From a checkpoint of a small transformer trained on Wikipedia: untied embeddings, 815M tokens.
Each number is 500 + 40 x the weight over its row's rms, rounded and kept within 0 to 999. Layers, rows and columns count from 0. Numbers have three digits each. The size before them is the row's rms in percent of the matrix's.

# q: layer 3 attention query, 256x256, rms 0.0597, rows 0-22,32-54,64-85,96-117,128-149,160-181,192-213,224-245, columns 64-127
# k: layer 3 attention key, 32x256, rms 0.0578, rows 0-21, columns 64-127
q0 110:419463493579426492553446514489480549490486527449524531531503496577465478541499448560509518490536455500511506519509505558552584487527503519491531525505428530520479495437476526493537530526553497
q32 108:474509410491539508393466533482460467478541516398523441459492395475476572457527487480615514417565458482506509490506512502511592560512483559530437490514535460423500540491435507522562449465450514
q64 098:470470459534447516455476528475474477493477484526497459482467532453520531450518472514576509521566413465594575553548517470514500537535479530547458559520488486534558543487527526520516498495460498
q96 101:530491539538563433476446545497469538448446512499519550486558536421498513526476543551545597492443451459516415526545527487558530560548531527479571536469502476473480510519529518442549478562431549
q128 100:480396491534475545509375526525492535420522466514523470514448500466499430504441517480567485467512472499544508474493551421503525537558507493454553526501484502514481524557397530477512497597540519
q160 088:519446470462514523524438531535477499462477512508527468542461447471502472497504471525492498494500445472481573468567627487553553569543498453511490559591433519515504526443525522504466463507458481
q192 068:462521471546464531492465478511504487519503467466434435555474494442514544534533470555492529526545451449549562493475453537534606511560419548555544528543485564475436557473482555492485496477501461
q224 108:469428509492474510504443515449473456542445577499564570523487485494479487539506506521509468486466494534539513486471493453530592467486467527532407469516550425486496471447487447537501464533504408
k0 076:516438478454494495470490550390474509567475487493526451557511518532555464495449536436476492536585560437514536418487409485445531485495498513473497497472519499497461508544503483418510454390460535
q1 107:563584509459556490538552501492526540568528521528497487428555473490467561566490544497473513517482508591555441544537471495484485469521536473499551432444486521546507447475563512534477447435493486
q33 123:475529516611484501553488475564495549492528500536507485505521480511500579489483503451487502479510522495502549530499505531427485447478536374504485450432481559541532438440502456541468586445465478
q65 080:556573513566513492567509486503514496561565582486488489500515489483485511435534478479512451516483507474454550513524539474552574438418522448498579502491491489553512450557476477510459520516527496
q97 085:503543477561557425576527413583500507453527467500517516472506497509483531513524470494495433572433549508529498468482521499449502506378570566496509456524480464451519490556569501496515483492510514
q129 094:431557416469487490536569433482510488525508451588485514540518514520410529529508486453443448479481552524434563587467441551492519510509504524492533480527487484547448526480524543574491546490476487
q161 073:476578537515474479553488471492498509489575471506472561498466537573530538520406496473499569451512603517509520503455452484462506479477548464551556519449457535523525483480499523580523553493529505
q193 066:518565504515494512486480533474562487478541476563526562481483456527466542477485457452545526477513489506493471449574460460548494485465510530493561438444458548500515491500502502541487549538526556
q225 100:459520512524490482528556512571513516501428453517481495489440562503524485476547521421433561507496589453487476489481461551484453466452533515511517421482530540531487498536526512554451458477520507
k1 079:505491466448392521495464405457532438512524545460506438462439497455576482532540473525530482538531495529456452476566501457528471504541487525423464480511556585530551571525447487521492523561524415
q2 101:487497463509581523537394538454483457557513456514480522473482570578463548531505466530518498549525561498549459476500516440511456451497514567552571505506531479536470451580512492496541489425547494
q34 095:463544471591519526493515465499570520581528572513491487402488520535472529434516479465518512577498557550563484453515453445466451504427543562453517529457497425507450535545476523585459558486562494
q66 080:451493446505467504558569458542450508521429465462514574471447551458431503506508593431530499519456504475417477510519475492499426553464423512526502453553440494513522500482524479568519459493484463
q98 086:440498501525496466561479475505509536457481482638538546492541510442499499441505576498464546518434545444429484512498550537512565458463537436513540494481532565494520452432479549516494554542472477
q130 087:490587518472515510580532451575517561480489540504500480484410495462435497538476463508555522488466477549541493527454474473445505478479438547507567507434544599525476484507489546467472464571581535
q162 072:502524487563519419553492546500511501498546469483506452550420501549486547533418484436506466490541586552528454574563491439516472427484590461512503508492491583486500496517607495552465476458531533
q194 079:525523490498492471506418510483499467526501528486462518501519495451471598447468443370514489471516550537555471477560487422482452574443570465492546491484603505500517470492525451534492540511493528
q226 095:451546449528473464519513528526486521578517610546578559525437514603513494483452452473517501505522496468457424502492507494496469514493481454530556463462453400510509548501523513497445472462462485
k2 084:493481476455511525495583487433543471462487504487510501515459425500520471434523489473515484406514486497455534539481531502498538458523473445482458484542513557469540443430544499437517569470494491
q3 100:384452438488422477495549493497475576549495438500545541530464501478552477509510487543466507437506570522469462504459502462479571532425447458425476493470485541522425497486441534518518560509499450
q35 102:488429527458521482556448547601509570469559483480529509586458488481507532440493590475464494463536579533455514516508513521465530500470530462520489463496469430459530510535496526473569468530500486
q67 082:444455473506567509502580531491459489511506506523442491464469528475552522488489532425481519488459511541492486442492573438491508583559491470543477533453489564486492486500534576503593523490496498
q99 089:543513548512511517506455537495487577545518468537417530468528472519483452553486520474510571518537523544431545596517539488483517553563539537524450503378519449563438497558536543499501506537552461
q131 096:508434522473578512556519551520524545500563520448607507497490522465548501493436463494559557538486484563590485449588515522455517427508506464508462531559544554520490482577465479446522442568588518
q163 077:468504421545507515544526491542531564510457501510457389528476429430429477496551505446517518588500554526463480436507632503519467505535550465454485455510481507532474534503527463479486524498433496
q195 084:531460496478523480540467496469498500508576482554535467456513508555543475540436458461530506527508530472492410550454509508534490528451512487461368492472545486480557476535543561536494500562568476
q227 095:523461501524512578506452474438424499441462530534455469556513440508445527561515521485516443449512492558534569545441433468455513461492465505480455507492461484540523482512486491577550527501492518
k3 091:506517525412423458429562535520558445528462502491499544511469495484439600495557499504522554508506446469576477456452447487469502516501536554513483545447504512514412459455486499474450451457497531
q4 095:529547453504523471438537413490520521522528524544539515414475518418496467519604493483533438456525534511447483432512507539487546437488554495525454463487455436478482486507427460528525509441475499
q36 102:475512550474566559572432480551492521515505516477536448589476508524492556451517506496435466508512475468546429462527482524472458450503498482519464483532511525473415496478499609521476445489481534
q68 081:483503510528470497505576446486484475495604487542441488524496484522499554453521493432408422459483527471491435510486485499501574480525491501471496431453546470454468578429473549495538518492508471
q100 093:548503473524464538443517459480499565461482510420496504459530426506481473452554462526413469517526513548538470511488542522517576511554565484487501489480518417481453514477558490483422585486602555
q132 091:534503438445460453482524458488527497565591506469511519543586517519554507499497507443529466535488488508476506441479469497464486421504496482491468439519537478480513468509489485565503488539567478
q164 085:506551444460534449526466443476474457454590465465432482497547485508476564520455506560522476500570575513483473525405491519450490503510496462579461442533468491508515482568490474499498553497500465
q196 086:551533437467438502495473582560438482544494493490514505508510502527529457568565594464486438475452485459492492532542438539477515494525512402467411534437545490476475555492512487508550466548416453
q228 102:544608517442519570465515518517568467478410528477435492492544425460483548497511471451596511502539446440426539479473434525435439515497504482510454518546499490468493467551513514513474499513402510
k4 090:366521569538512553560450478558498463475435539484431486571468521533567489538460431505554529544473544491517561441522566484505405544552484509435525474535399467487536552518416460524540477511511406
q5 108:424517504510470480512541567481563492436537491495418489492451472394446462494510505514504479480498444515451480463408586398499521559432407562484440415514518477466450485496490517458526429534547511
q37 104:495535448431486517535461530513509539535544474534501488511495447495487511452426523455508472585491455545441457502480514447545545496522467482451437500598485533511462468503483506491488417525488524
q69 089:508499431392542496518563525530434471474473460425502531481570510465581551457516500558490464486477504554519457528558519562393537529490504514473464473538499468450482477489376518537484488524494476
q101 090:481497484521501510455526586536537617544523498473534438509441509547520483468500556443472534490522468464491469430537549513519405482481431543498496491483565577464501521438505519540478583465527513
q133 100:556526496444501478540432548476515501494460509564463510486470448488504520471513440583543470483453458558492513516419481499467536427465506506503476473456526449434458525565451493413516449512469483
q165 085:487574449488531479490542515404553516470481462446487488536519504454511547486487510432509456508521512495530508492489491449470504535492496477473458406539498507465459458487442432471478492518519499
q197 090:512535445462489563469559525503544589466463419444505477564546563500527490523551546549487451482485453531512568532490472506518541516516540481457456503487511419425504559481495498527462548528507517
q229 101:459457500464441511541479573463499517459553500469502482555571527522508535443445479459449431493508578450496523503514439567526446506489557464512489468514526501476568564496471486422520544473493517
k5 094:493470551451536467577494453536454487515520467514534485449489523496503517526529529591482532472390519565448560547455471518425489429567476534585523489492499487493499476476519540540494523500501498
q6 117:528515418554505448490502483568512500503517510470468495461470469550484589564499444503568528573492489542503483490531466522513410455506448527463481478533488476465547483548541531532510516521430478
q38 110:493466510542532574574479490529501503526549515503553470504484485491528514500520446465491489550479584561484476441512550434515458511440376513505485443475476571541622473483495624444475493457478460
q70 097:486507479517514480517527487507570490486507524555512467524474523504428535459444511463520461544493482546445545477502518554547499443480461443507493469537476467566528491442481465493508445518470535
q102 099:500508474494492498512554506505499483525460516485548532554534559596470459489427519436487509581513473491566410528503518505436552498545565522503513461476557470515510474465494498479539514482465495
q134 111:481503408546490419502499469449486539483470561412525507519476438559502479515471464477492486508499524587470439492497616522481494437429408491496515487496476531510485543534547551513536480541493449
q166 107:551480461516490480520470494489490510451568510535576562584494523594507554547500514440519495548514573524480471519436524543524488562448531488542537452547475600516557452514576550550559494421483498
q198 106:498479502522474555492534419436435497451553511458536518409485429496529527533470426417486553581531504491440475411537510473499425554533503529533518457549530526548531492536493477536531471417535442
q230 113:526540502500544487594492491541504537421510572483553486490493451541486465510523427422484579581462514525450470485497537495495476527477555488488530486485434542516543495524379521495437515546512424
k6 097:454498537471493557516597554434555482500492492536463558556483557454486482511458539511599447506500489514486529482504502506518553558503513584490538561465503430472507470467478535493504450503554561
q7 090:517465422545517532554514454498540547459545522520459420550434486515467479469492547430540524568519521504356431502463549478421542427512542465502526495573461517551519463491523587571500490504516493
q39 088:505517478471452600460528502489514521523524558513468483521469528486500511514497496453557562528463457524475525531513506475387508509500495448503559548497456495576492431529500546500496469580547585
q71 083:414477411495456478470524570518463486528564517509501469536442421491522514505478428402572542535498500487532459445556498525557548540502448487462548476515436469488545433583533565509515422500550521
q103 074:475419446516604519458520480573510470527568458489492450543409475563523526520474480513516507494458464387455534561555506460544518565528491516517560498565466550573562430512478495530500495483449481
q135 083:464452460565512587493410514548492507482513516524481459441452456461504535464427467475590482546439476509481508512463521420516496543542518445482536521430409545483482442575490492551528526486543462
q167 086:486479326542472440521563565484549584440496535496483477491515497551508531479503503442502483533460540541449442492527536467519472459504456527476565507521443524509526421436514557527499429498506540
q199 085:471467482487459450506514507470476486500454517460418463508436473486538456474476483381514577562477507487556380551520502485453480494491508487578513497486503467552515455513496529526529451490520499
q231 089:491477412515490527535532535512463462488544566520592518444527452508520509461471486460520534486495500574524434500527555487540497485507446445542510500465533493534543464462453511465491449501488535
k7 104:504532496473518509498533461490513539436487486454530538411478517509438455550467541512465534454453546413465470416505516485532574505436451535469533499492393510482505468513561496486478507484410459
q8 108:529456492414477506560501510477514514511472499518453438501482496585500471485555469529479445497455532528564502513475485427529458469473483480522523604520459424480456476535537582471468529468479476
q40 096:437468446472503488490450556431573505558579528504545521532472562523502497501460559525544522514499570557589505499559502541457416511469452532466484565554528445559475491438484562531477450538469499
q72 109:554485501529503498515506548466489451512467491473475491535556512507488526480534430589481509522436507562493472527514487416586514513528472436566558487489478459477463485503467543463537527509543488
q104 102:521515538541516491472457518570489498466456444497469515435595468514423488550510469469475515499493424561541546488490484436597514500425465570505535485447536538475527469512473464470523545497441533
q136 108:498526475449467429538481474444539457536524498545516426485482459492479567459509645585464453548518540552520549468472492492526501432520457540486514588431499533511448523479521471455515505438506514
q168 111:525490472523431505527503544490492471459514469481574494508535473565462590498524506551468500544508497498520476532458537492496470451534505557514523471505433479475450510529548502482515528488475547
q200 089:571514463459476478479459462516505500546444461474461452546474486456418542489514471473478533469472529526574600489533556513510479497490559546554596527461552467535514511473540451499530529494556516
q232 114:525502462502435583444561548541482459522450538493526489509471533545478589486522459503509404440511538519489518486497577522553500501437547472514548498421497446459527493511487443486516541512508557
k8 117:498507468487573500524525503534498404441496533516496538494544515573560569528447467509511535509478439573490541474487477482541504453523458458476511458432429512518475455482493472517536493422439518
q9 111:536517604441481525513417506487514494549480511477512544475529495472514475534473489557425510514471524457497481536485492541564586493464448504480497510529483456495434530480566497481491550480479493
q41 118:528498524544425535546471503444485456490378544445534473531578522490506505429465492485416540466523525452492441471485470500560484493534492532445476522514457488503502534504459474428561463535523534
q73 097:528537524556483474514468485488563457622459510462495489441598477411537490457507520538373504503536449386471504535496465577532555499486462477516501444488546493550503524451435536477559440478459510
q105 097:580498532470483488518441510492513459491584544524508536508453560484484489480465519484468514500489561512490491471480503415620506479458505544528526515401467385535463549475376505497534504492435430
q137 107:533481543521553521524553526448473489456470588532535512506509506546400497494489525502461504582510493506581425484497525487548474484551426526464494507441511550537450561515467489486503527416505518
q169 103:535522529516452491527486489415508437515522475449485522578556509481490527565507501471387398492511467444518509447472460562568520517518440453463583508534421516537442583447499398509488548537457519
q201 080:535484463525459485504517481486526508472487452558471550527523452450499551559447488456441449507491505483443568463503446458509526477521520519510502527506447479513493505489482543572495501515471533
q233 101:509529517502494411535527555404556467542514542469505506496557533488554455522491445430469506533533460445553519519521459495433464528471552533477451451504561513538479512503445492488523546480487487
k9 107:450522448533478473484512497493472495425457512555464505559478541414472472522509413414548469536418524516498497536529527475478493469497532446572505515543521542537574512492397466542535436446499436
q10 106:523488490462475516600540532490467528499523498460470392579516501508528472489526459543549441520464566567520507503518494524546551484459467487524452445466486485450529530481552470595501469493481508
q42 107:516456498527529541447472531514525532463549503473476433499509535497436524513539513495506486452529525521499482449553468506508478541528439500480481514546472478566496521502506496588483483440494484
q74 101:501527552481513449515534567568462453457566470536491462518524463444455576549460481488560479545479502501486511494561479500510470512465577528480452443525462551463546499550494475505556422496531532
q106 105:475509481502468446551507551513496530524544506482496500518513472516537472416545475500530537447463436450507380448470491520474502491507469474492504437528536493511497495493478499514552507491418471
q138 095:441497461486579457544514480518513433482508530540546415520536485493449514482482506425516525535565502505464460487543508512473469472503585555472402483496497505536532512431538467501565561454479577
q170 112:473507563443485474525545525498486471495508542519561448526512440573501568477492447504527507460434461609506412515557572503509514489501487483416500478508542509456480503497509492556583467451488524
q202 103:530553495447531559545408543426458433455486475449490561588443443528490454484466466563587547524480471528488453443517443485530530439528561504467457479501584480456454507538575423447428458460493500
q234 112:495558489479542517522502582468516456446529460431506553463509482506467544510493464496509565475457489562463506501544477518480472487515499524514439493536502647500508502535484495481420451497477602
k10 109:502484565550521517494502510518512434523454510458509519476541509499467566458464507482539496530535500430472402613468518470421521510580527499508535474506521511440464546463526477451560538533555481
q11 116:537558494502541547549511476439501576503429438453553475458487496516468464474513556408462466494504456487553545526508543563542452463511537520548508513510558458479540555525464464476489459549508522
q43 109:539476499421533487596488513427461449541515513454501508486514505523500467503555478533481474560412495489552401605477516442526452466510533466496519524503500491445474526528472501457498507512517476
q75 102:515506455509403511551465542462478569535431521559537549457479510507410448525476532530503476556479507522464567528408523501456512558442480524501460535513495505489522550471522567542451517441478451
q107 101:500475543485539473512431459451474487501503523420525413505546501501526517566479496530528509511529562450549440511523486470551500485513461538502456491482479510438433545520507503515444490502496510
q139 108:469514507494486419535518627457525507496476492517514537507571495500546541498459586491464499505567495488498484558436523465533520504522515561495487454487569504541469500463501552468553610526471455
q171 129:585546493443542478588447535455506571510490486523507504451493503515574495489557588458459601505480464461493510511477491509455467508548532463460489505466541501525535599543437494510456480533466502
q203 098:576489518522457526563559531540450452485535462460553488429432548400479439457483519467493472454514518487473550524505468480398562507471504496454470527536442419523512523508491562491502501505443519
q235 113:455460445535566566500443512491563490472542508490494562482488474496521490444541397496420482543459497445470525497481506465613541517505591485530487436521490437473519515498476502424534511533471497
k11 116:514522545535438434505583455530525493495451520510463498470441542521553487509540511527489516532491505506611491470413523489468433485500508555448502514524487531493587443497546517521542475522526549
q12 103:525501433496506563511552521543536474492540483475551475544552518509514526436538517598437478559524561460549473485568452500491561538529522473476449592546541531469535520497501522471453548530539502
q44 106:541478563534481539486542499479511532478520508462486542527500541465442562485532507484488528562462441516493462530463439507439522552539460443481444517633478451552502496490519482516444466473508496
q76 105:435500516526529398450508526544448509513491503510490505477500534519493591506571490432535470524525576490520513493521495477450565480498483473517474482471594493538520563530490487478534532468506484
q108 105:534487598439514449575435391512511469456530422434532510463497536461567537471580449492476535480483538423523407442541544485514519554454534543507486467548538520481497487487473579443503489508498524
q140 105:526513502445485560557520510508429520529473520484553549508457509504546526539578597423479528535572562503409493544568438441489508539545497557465431453525532520592554470534449455472484591456486558
q172 131:586468486469562518497544495565511480468468424485466536525540530499468551506513481515447577573564563449509532509538432461419556550467488504484502437490544456532522527547497430461414573462450506
q204 093:540465432499531534526633449535478360474495417555473496534562480580490538506541527493508472539493601432487520539531499519515519540454514525495444504475490416527496518504537453532535489548377496
q236 106:502518479551539571468555580521565497496475507512485450494474522512473479499568500502450494455537560494448473500485468549526586529478543517510498512564610415523480519523467449503498517492497524
k12 104:497582429562514471530538474553485442536486465503490555556474556513418587508489469459546397470505525508498450488464493482514496515492537519483473460451532539555477536502544526498551481491513541
q13 110:519550456496493534424508480483374429495439473437512454513523501423465483469503543518530538437493421453516490526477517537435527532469468441502543461489524551444495438476511502532535598563490549
q45 108:536505390562481487526476437461486480547488428465550494525500562518522571472441516434469551512465469465572530529488438495503448517465525464529493467519457561459615464473543491456455427463554471
q77 110:422520512555506540495492562590496522557406515498495470460518475466506513428484510490537436526543436519469567505534535502597524475434500402458549513482483492456511518494620510510499490497523424
q109 092:596525498553512528510515564451533509437472549555501517434418478456456518475466429532478524509493532502533550488555559481502449505512605523527574452423587480513515465451501472467538430489469438
q141 103:497445430513546538505487465458505421513426494465527500545395478529481516473507474488521573582490471564551535485497414482470504461505494511492576482456540439451478419522542490428445492516501503
q173 118:509469382561522494535455529502468457499468464530471411507450482521472487536487492500549561533581450511528525449490501531510541527484532508489534553502433482505501425524555480402486531477515443
q205 088:435484477570474496551495552472413484527486473512499490596469514478522482471464519451583551537509443525482504470588491493532531532544470560487523558488532449497455471494503508466445445533506452
q237 109:529491531542425540428560554544450510550555542542462425478516554532508462499475436551506514512539479465430524469573450490476569476458477475457543531446517537515572441447528482475518453545528491
k13 107:432459492438480462509490520521575528494456514503473507464471528462499488500565464497525431493523458560476468476498447519503523522527488541534541492592527542477510471536518535472517602473505459
q14 109:482433444519499488443538594504538496535460571435555551532542493480527490567575544528473488462464497493457530538470445518499489485485442485535463526432504539460558480505467574510570536500563498
q46 111:504471504468546506487503457517521563506460483535509482509505521508552420548479514470498558502483479481485502460513563486497522519511414499492425575534446461497505494518582499536537485431513539
q78 103:497483528466521494437547519459532548496464454466557584567526514503555492530510513446526427492414504441494490476478536498396633508496488468527486518489503496533521552523445505542540512479523484
q110 092:543523500548474549487459515493529508484521482517554460523542509530541510537456488513454525480455526501569542483477466524477467470527537514522456538524547423517508527488519509503522514475561561
q142 100:431520558455496474452536479555555443496521513473508501468535452490531417573501472520429564466461461443534607510518450535490490441500514529484501483529517511544513444475507475498527443528460479
q174 125:446488578499554463480562462500537522554461479532510508531512495507550428491512463561414519458527496497491520500460457486415581492533458505508456508485487465569538477495510526466582508425530555
q206 081:521496566530569489450535539543551524523520554540457500467538513550536483518496487593458574428469482456526587527522449532516591460521490472498402520454481473536550504471429471488542560517509507
q238 112:497471594404552504457484483529479524535457505478442495552486475498511479538497497552432505454467522416402462515404440502471496478555486481472473515525493490462514495478502416483564489524481559
k14 109:523486519584512528534536422447445519495543552495461546505477428486497472468484551486476539543593491426527525557533466511436534505473447470514496486454582520542497492471517530480432471458499506
q15 107:524554560540433512476438507474430496470490475405567557473445536504423523493476442460448502462593558554482480513493476496420514483557452530454516498432524473481494480471452470536477508460507538
q47 121:555498562538488471459477532543466445416565402477563518448489545508438526490451405520499517534542544495510432491481472505556542524492439540526506507450452553467441514452514413451520434428452401
q79 099:576525565592511496508465491543444534446457509472502485505515526474422450504439525493485523574533512519482503505498494509477532470477480481483546527397483576515518484345531479457484501460405482
q111 096:607504521443529540499489464488391525416521472487437497475506524457485534546473524537515400547517542587521577525456554522509546476514447497595509397553492535456482436464521533506501538452512522
q143 098:388513439524496476470556478448519474525471505514534504436520485444559561477522479454472440438485547478426479475513465478491485520515469561519476459496579435541458539416443412466515516502445457
q175 123:529531555560440496459459442515455435478467460391568549448448521536457530460492472482514423536508511502483525496487464482493506522495491530438500488459495480426440504484520513458537491513500496
q207 097:460479532474488483505512455588575424518511486530561496474562509522520465532474444525443464537470570458525498495453515510439514542536461432503393518407474496518535491402410540575489492537458508
q239 111:494481586408455548459538443572526408493556441483542465507478546512520554502475458522535534563533510468482534490481537420479494506459440513413440447473469528519493510486566414468524526495511520
k15 113:451490474446503513557549488510351552477490463504469530440544523495476493482533537501511426584444526528468446414510504483406488521460577510525558488527505543527480516461565431516537460455526532
q16 106:558572510471532531364465507520525468582482502504470465494460491462487518446491560506574421490440519521501502561518525476513425538487568554510446531529568576512599526534531548500433491512491488
q48 126:511534537554499587545411451431603517540507513513497434397528519462521543412465504398479535537388570509467571518543469548421496489442500492480554483456488560549483526487477540484460522549555463
q80 093:541524470482450435472448455502530504536501503547488515430504512535506481503481498499428423473510545552468430569469510506508547512502547492446546438442540491463453498503470464497479485520478458
q112 088:456512454473506495522541503486523512494537484486500451434462531486420515488609431500462381499497488459569432404488487577510505578544579500503488461601574563495502437508427493423551477464514546
q144 104:528574553475466474474425412524444438532418442457480534539475460554487517508582475504481451503493509428511436515480482502567417473464476527553517435519502405483510506555542492532502555373438497
q176 083:507522491530476458472491504477516504469468505501455523470471498571552503447397493499505506511521540536501523511441422494524440518447447469516439505461472434521538510495535473494537442517527445
q208 077:548464495420400528470403571529468506567513440527556479431464517490530508470509529499517439464535513494450477508512498495395437545514563450470433515495540534540511468536542523532546501450489519
q240 097:488517521565491485463489515562510498501422439529529506504522523487535455436507474482491466503463550485466540527480515538485392518505570463471549497522537436499603549513515488482535594479534556
k16 061:542480500531459508525458526473514532453431572472557475538487459489525422513585400483554476494480533522503507500542546510475566429514493485531464537582450455500472484536417467515578494536460425
q17 099:453444533597458500528441477483468517484356527430495544423483526521545427501429476525514480539527455509456516523510508537505544460439522546521534557491541514494512493546545510556546532453528470
q49 101:419451498594491473501509469486464517524417581409503534453491499468498510474457526528593564435531476475505501505509524425587528485449539497509526506444460489474490508493526552498521473500485452
q81 082:459504526458453544554458531523474550509398451523540558445441548495514483518482533455555477509467495484464467567484495474472464453540545539561533510497402561526480534519464516486556529551426486
q113 103:469504525546516406511503393520437538520499481556482493446491490473494452447545551461537512513523468472519524531507534493515447495492544530484558496493505534535543477513562474528560474530478428
q145 093:490459477540521556599497483541482529465514527423529571462430481500482432506400506516521507529513454555498490460437475507482447449517486471508534540515468525565499432512439538495509496447545481
q177 071:428467523534474459484510499479529580569496527451502439536458457515422489532585468525513549511521461505470446457565598456482509414495475475520472553531461514503451535525472515510510497526461550
q209 070:606473533479553455522500465429506472495546569438505484502533509509519551475456475494518528536476500539519451448498463470542506435534532549573536523545572374506499470555529487508518597502536462
q241 096:484475459539469543534531520508444473513486531516524502480505517566521481532582522549461480515494527516430523527462492520613466494470551537546457479478501499483492490516475514469541525521516477
k17 073:526499506493500501444517490427569506477493426514524492584472466475385472495520528511513508499476512554538495578476492527595539472542488500549532515490528457494442478476501442516522491510494595
q18 101:458481467519468497540505508526471562502534490467530485553476510536538474519533518512513518517538466528459607424507512487545494537432432542501520551498485522557529506499411529441490514543491501
q50 097:487451510497484555503487501470456479440518531466540504571486384488461433520497555456549505514492466481508555599498561548492513512508466504535496500505525472490592487565491460468524493532549499
q82 078:470469480485484471526504543582520468435463502460475508549486469513486459541490506502525563507546464528500531476544581391476485520550523480583505570584499555560516471529517507435594543481482540
q114 090:447535544448532517500490441410458430504483518517448515493436493496490502502490485495561581494503441539448544496494463457486547497494583495522541519470471505597523513520544505514538482580501495
q146 088:517418594516530481508476523517409552477584535416566459501489574512476472509460574546483535502544426516486479406527516456567511525529432456549524494508479572535534477559511507530530472493510455
q178 076:524476488528544551485569499498500526500499524477522400476542500483401479510545580476499595457506453478446531465526557486504522529490537498500586468503518539497487517448495478487510422530460517
q210 067:515515491558503430503579492525433539472520546402546499532540500464512420529506547482505480495504431505461512438403428527509510478495418453488476530501460455499504551501527522427517484520481506
q242 102:485494522535511463530477457451481523510514546465470510532397461463533456465486431487515518456523475552501523484463496439510552548503499496541456520441466460577446496547514468532486566516514483
k18 089:497433476561493550473503427481460526572459441512442560482548479515523467448504487528500531461460527488565467481500455533566509465467533544478470463449517418501493505452500518514524544536553533
q19 096:498472538508533555496461415500529479492546508460526464465522431515478498534453512528550493501537481504574550551468503512507496513487492520452583528501441524552521495534534459516539483552563510
q51 103:498514443574463537576487483491470481561381498480583439545450543493502514527499552424587480451514470491499532449490498409505523529596466436492535510484523461545504446474494485535489465553434500
q83 081:501480526549532418558472521519495459555458473535518442517505452529598513462464498544572477492503471522467594499530503519558482544455505504494556508368507463476532520478485522544458496511517510
q115 097:474472544507521434520413543460464573435475493511612466450451403556561421512504467471488485507529451501527478536496486493497536508461530503470512526588534501492530522545432497566520532484571524
q147 093:521420488516435478502525494516498530544494561537545445455500505541500538526420533508580473491565515475537482477503516472528522474519530505516521572550536535568514510549548502501579505485555513
q179 082:530482477543509509532525507489506542559516540466578546558528461509461459484526466513503499469556436426527566501490559441533495540507430457451542515490558500542483505506496544545438477545444438
q211 090:470472508516457570563478433506500503488481538494511515515538478627504513545481555456483520536469398507471545531517452549592541452525483571503588519516469468529455532493539532404505482505516445
q243 096:404423534464470519566579521501480454467431495502585479558540556534501489518456517442534506519455476469506521473477519452518483565425497471504516524504483541492457466505464529472544465514476416
k19 083:548491504536526554458513537474475526465496461412518514525476431535418492542528506513572504402462467532515502564562504569534466528573497500553501528520516517466422515415475520503551471483537521
q20 103:484473483565536572570526525559549491466476524506446536503459407496519491483562557439513476558511455515479516530522539417524538480471468520531507487462488493504488443560488550486470504555501511
q52 098:531476430475535535554592572522504437527551465525481433557412494445457529573466496496599461492466542517516518448490479475525522473531452479455490496520509530464491418514480501565544486580495529
q84 072:491522454521448475636515543528528512536480448570457475482443441460531548540484479517509533464461545584517450485502567525466563576480530491513550466503441458531521495540490542545552479426499506
q116 092:568494530486460467472461602487499507610501538494583450517465469494542505492452504407475510461527565584535440501461527482520437472375558407541520548475482510544578510385508551506471517515472485
q148 086:508479473453501501488482493498370469569558526508532546516499512484459444436450534484561535484528538503530451475426488435473576537478466512503541437541519506471570429528524518499540432451520558
q180 066:525498447503482499520560521483552551497483483456509438481545405526450516431595419460526541557522471460476519502535501448509497499512508446437529453540550534523539468516544519560518527594520557
q212 084:524523461485417516523541510481461509507530474498527458481528543461471525501469514381434468495494475518480462516488499461508503519500470497517577464454488443547557464469533510494451544514564495
q244 093:459419458466473486556411496545503462503547498477442482477457533454503554396517456420516448528507469547473496495506469499521465572478545460479532500462536470540535493530507493475557513481502474
k20 099:401485479529449542504442483487544488498474519592477483560565540493506507559385524476539491505528504463532479477463532504492518498512465424476502483491479491563486526526480489476511513461464541
q21 100:482476496469513470528497453481524473516500557491570522596471501529506498467410423537516494521508476454541496492452515507551471552505496470481540510419507584489553471522508545446592514397456534
q53 095:484542399573538495507514446536487496464491552470488496447527426544498427511495514444627488502465532538522500546533518478639481503536534514490484528515494550452532485599476510557522532455477492
q85 088:460536472466512567462508503563487481440494442417560512532509530524503457513465484537503475504538521529488450514518567502549417539472587539543520567478468565492498454498528481579530585483496489
q117 091:508533496486424452530556462556500477478471489489530484526466422490440539495480580394509495480525523545522515434518489544496471493495531464420576497398570509503496443532523433581495449544534467
q149 091:547461494473491529452475531492489500523495467476501414531517473553513512496534518574564508534443490498476484533530511493483489494480404396554529463498484437486537503526465565527489461528434537
q181 088:512498466576451613463557555543567508570470515499518458549454477479446461502538525470481532534479489517522488455523566530571555497462534494470495467533482473551448475513470521480521471523458531
q213 088:548511475494534558475536571525516506478527478528527446535595498523403481427484483502472480445453499476501500520470538493519502561515490487540553489464526491479572503462516530509506490525448475
q245 093:458480525538438553534619516440536533487470521496477544495514472497484481476502552495456535478415510497485456504523460467517556509542568526455505544499448457477530541506545499470535476540531497
k21 096:419515475466529489475550516497522538503508478514492579525417492452546504507479443481544512507499549471493511474414453468558487462483420469420513500439529498463500565472503541536588470504510546
q22 109:528455523437496541492426477430521514506542523490518469490440539527478464542459486495512472446513486478512515525511444475527528429532521511504466544511515452480532512566522448473456446528544516
q54 103:457442535485500489515509514484443453517457531464522493522553595505529454511471526547515523446554426477506528549508519498494475544464510489474516594505486528484494443559493571437483468511525490